config.toml
d_model = 192
head_dim = 64
parallel_block = false
lr_head = 0.00984
schedule = "cos"
seq_len = 768
Each number is 500 + 40 x the weight over its row's rms, rounded and kept within 0 to 999. Layers, rows and columns count from 0. Numbers have three digits each. The size before them is the row's rms in percent of the matrix's.

# down: layer 3 MLP down (transposed), 512x192, rms 0.167, rows 128-132, columns 0-191
# gate: layer 3 MLP gate, 512x192, rms 0.19, rows 129-133, columns 0-191
# up: layer 3 MLP up, 512x192, rms 0.186, rows 129-132, columns 0-191
down128 090:500514453491510438455516554545493508513567525522460490502509534473562488475558479487510476482498564489522562545523555445433484453462496473518578423495496559476469472533477477531565504469517440453437523501432523484527527485473459503480519450545505449574540537519461467535440511530531485461434510533470475507408518492411534401555507397448467461530467412544455557493529459516454562486501523565513531513499514536567477554499551531501505496526573485489495469518499433519485460507560463517497470499487431527462453454561542466445507487481499529419537495493513464433554578446574496497
gate129 094:503465512469523520512511442466463522426512452570483455462521469502538531535465463475556553561553475535533493476561506508522500495545489519544552490495540564470502491456455420543540473445470501449540470498505498477425600530538451538528500438581521487462545504495461503563465495451576499510581460480425532450489461477489491475528480493459595500576541473478425482479603482495567531530480483463509489433444555543570515598535475513525464472540518506464550505454457454540484495451579470551498510536470499498504491505483532407512532514512509574466489419521480489489489502532431465539
up129 092:449569541488589540531463437465511557581460486547520473498427480537506507495518500438597511457529481446438477538472530481516442471479552527490503502486568482533524514462537592487582492484508474477413518512527505465530443473504511503499524472473479482483525453592466597524511540418503521480519547475511456557515501480512461497512494502598485430496549500542474471415484448475501562466478504417542417508511499518489538509516443524446521512397506486497430488488546546493548442505429502513510474528488462494550482464514485574473493516478428451454508454470565499413524507535526499485
down129 095:479545499509542461490543526577538447549437542452392428494414470451472543469528512490503380459514572536478482541467488475544502472454487509512473433520499564485469414523572574503547486459476558449539495459517491535461532511531484546436469514543557469450480484425509499478552494521523514473539576518503430499469515488528506476507521528484540493526451499495555509506536556538442531505505469464509521545530420520476506470450525477550587563550463453526517520547517518499500487508463425432458486542509531567580495518476470504536550491449544433526472479542518483532576538532444538484
gate130 101:472457486507514491422515496447486439550516526600445528560498494496532536514479458420563422444527546482480529443453549494491547583532473493443575488501512520581550508444533439510528543582500463508485515554508432502461457400436450455576513523483523501492488485503538476465452524446443495545512559567554507491461533543522495467465504484450513512472490546571517585520524512479493542440473426529510490482535488577483448479464563506539421424482513477408479505470493489501438516533491481473497565434470531454485470540459511517496469484529535525455523445506493505443512466497546488522
up130 099:544469535496566417487599493474519523461491476473478477508494520560499557517586560499477471544518539537497492526543551567491560525516512482482559521447502538550518518473525471459510532469544484520509514529505468472496524510557549460430465432557580555503529465505478470530557525515475486499466551539429489532525458426505544541539429522558420473521480452494497527503561497434483471517465572448495600442497507536482528444460562515411474526510473517450498561523481512540469428501533526434558524484528512426501482486453458467553517490499461532484501418551484467489549514550418444573
down130 100:509516460489473425497535568395546512469422501486461492463518546502517541502518447467481524490511445519461553545471533482512512601455490466573565504478458504530528527410531502516516499486518415451483515537575528536510458474479543476513434441554543507396466471427521487513499476489468477536419524447487461527458567503537430529515460517534484493457503443489553566479529526528534539438529476422517493458493468581501442530477591466503436494530480557466567512463513520489484476534528496497551509510445538558505538499474464567550495513506472454413451513491553509501448561505500501437
gate131 095:500419443555391447519445417458516500497525469484470550496475526530469465446497478538509482473514496521482488559509559436475502462477445509533517463532521523533531512449495504469517473504440540558534513442497459494519442522500534536526560525483516598448497584471445511573531462513465478552564523621555480482514501484534484422486427563547519528520458541464429499525468522549536431556495458522525519510463500587500491443541525489486547466560445543464499528479533505538467490553470604481527508464523499502557463520509425476504403515496492490505426524457507520522541503437471472518
up131 095:435502539492521501554510547477424484552583476585543475516507510524491567475503500521526542456546468510508531453475537468468518530509473461461426398551504447526575519479487490513507526469423493498436488474493425576497530473509434528482468438466525499553440528473500535519533511417510499533418500538514517476453537535465521489498521521476460425448493511444557575425509546546520506497495494484533538515532485434547498529562479572538487454460486555517394421494497532618542480470445490540542531509411514542478506507564509479503447486473470512574486480489541476503553480476525465509
down131 098:524544562516513491552492461582488498524496457423473477506438506479473526492491533457558502487500515502491507412535458536470465480506531558590469473448552492492447473484486471464541455586536514478513522565486564466484515453457484534531465525530520513447543452518531456539420516514493559491497511456518491454465460449613512548548588433502487445443493490474546485579440516517582537490529518576493496503544482534441467525472499498489458547503583413526568527483470569511534445529444508505472493510506471503476489451531441551436518529476488539531616512559449524520455546502503497540
gate132 103:445521510478538535494508529453497523513544503549494441515535479463520480583501528536519572478521461494488435477557522496460526482497509486460472527501465544509526457502523528526564522556456486554478510505499522509497465592502514531537528530494513566438581440473474519486493514473455579518488540514435526586561470497433497529503524494640589483519475503523467453445446630509504482517539547481527537458438546497467542518490460470603470482523427552554473581457489432527496510449524490478430535508496504465540519494473435530531494519562535516472469528590548569510451501501453509518
up132 095:449495471486534568445493441506497500487472495539496477428569615516484492501490447513514529498461556569461488551447479482532497575457512461569493479525503520473450525509449526510452470455505470463439495527519507524468504456486489480530477498459478537435492550559471483480492493577574629530453455522514514476566467520486573397521456486430504483518541469482539455505501451528509501508471498519513508402509542540505448460470557509497488512525526482551490523531496457535563503510522505418454490624487541469570538493515521455499433461487558471548509565459530493462492487460615538478
down132 099:496540478558459534516480551528493522418572508515479548461458447469488438572512453460569429464494466455534510472513499475453538433514566478477442524456438531505530536497502497463541502502524440509481475473500547467454492452542530470491462525505542508538476436442468552505507541459439481557548507517538526504517445517511538574474474525538555426555502467544511534530543509478456475551515454500458579514514542482527562572510531491534529423469480541569590490444598453545501496473485541528476527560476481522544571564546478466490454440462529527463455518509536521497448495499426551598
gate133 098:471480484467508509443423516456569456524513478513492453422449516465556528498521471539502488493479490518411500494488469510411499523489485588502479499537493431542522511580513452530558481515450551525491509445576531497487490505543453508498526547447526393548544519511462490489449548521512500424458484479490450529492522500421435525486482407468505534504522500474513509514541584472491569514463526469476561394480412535495467503524536499422552427520480480493480572481510537573491490506429545494493609501518525522506518486476442478516510513475546419581509490479548466466450527507440524539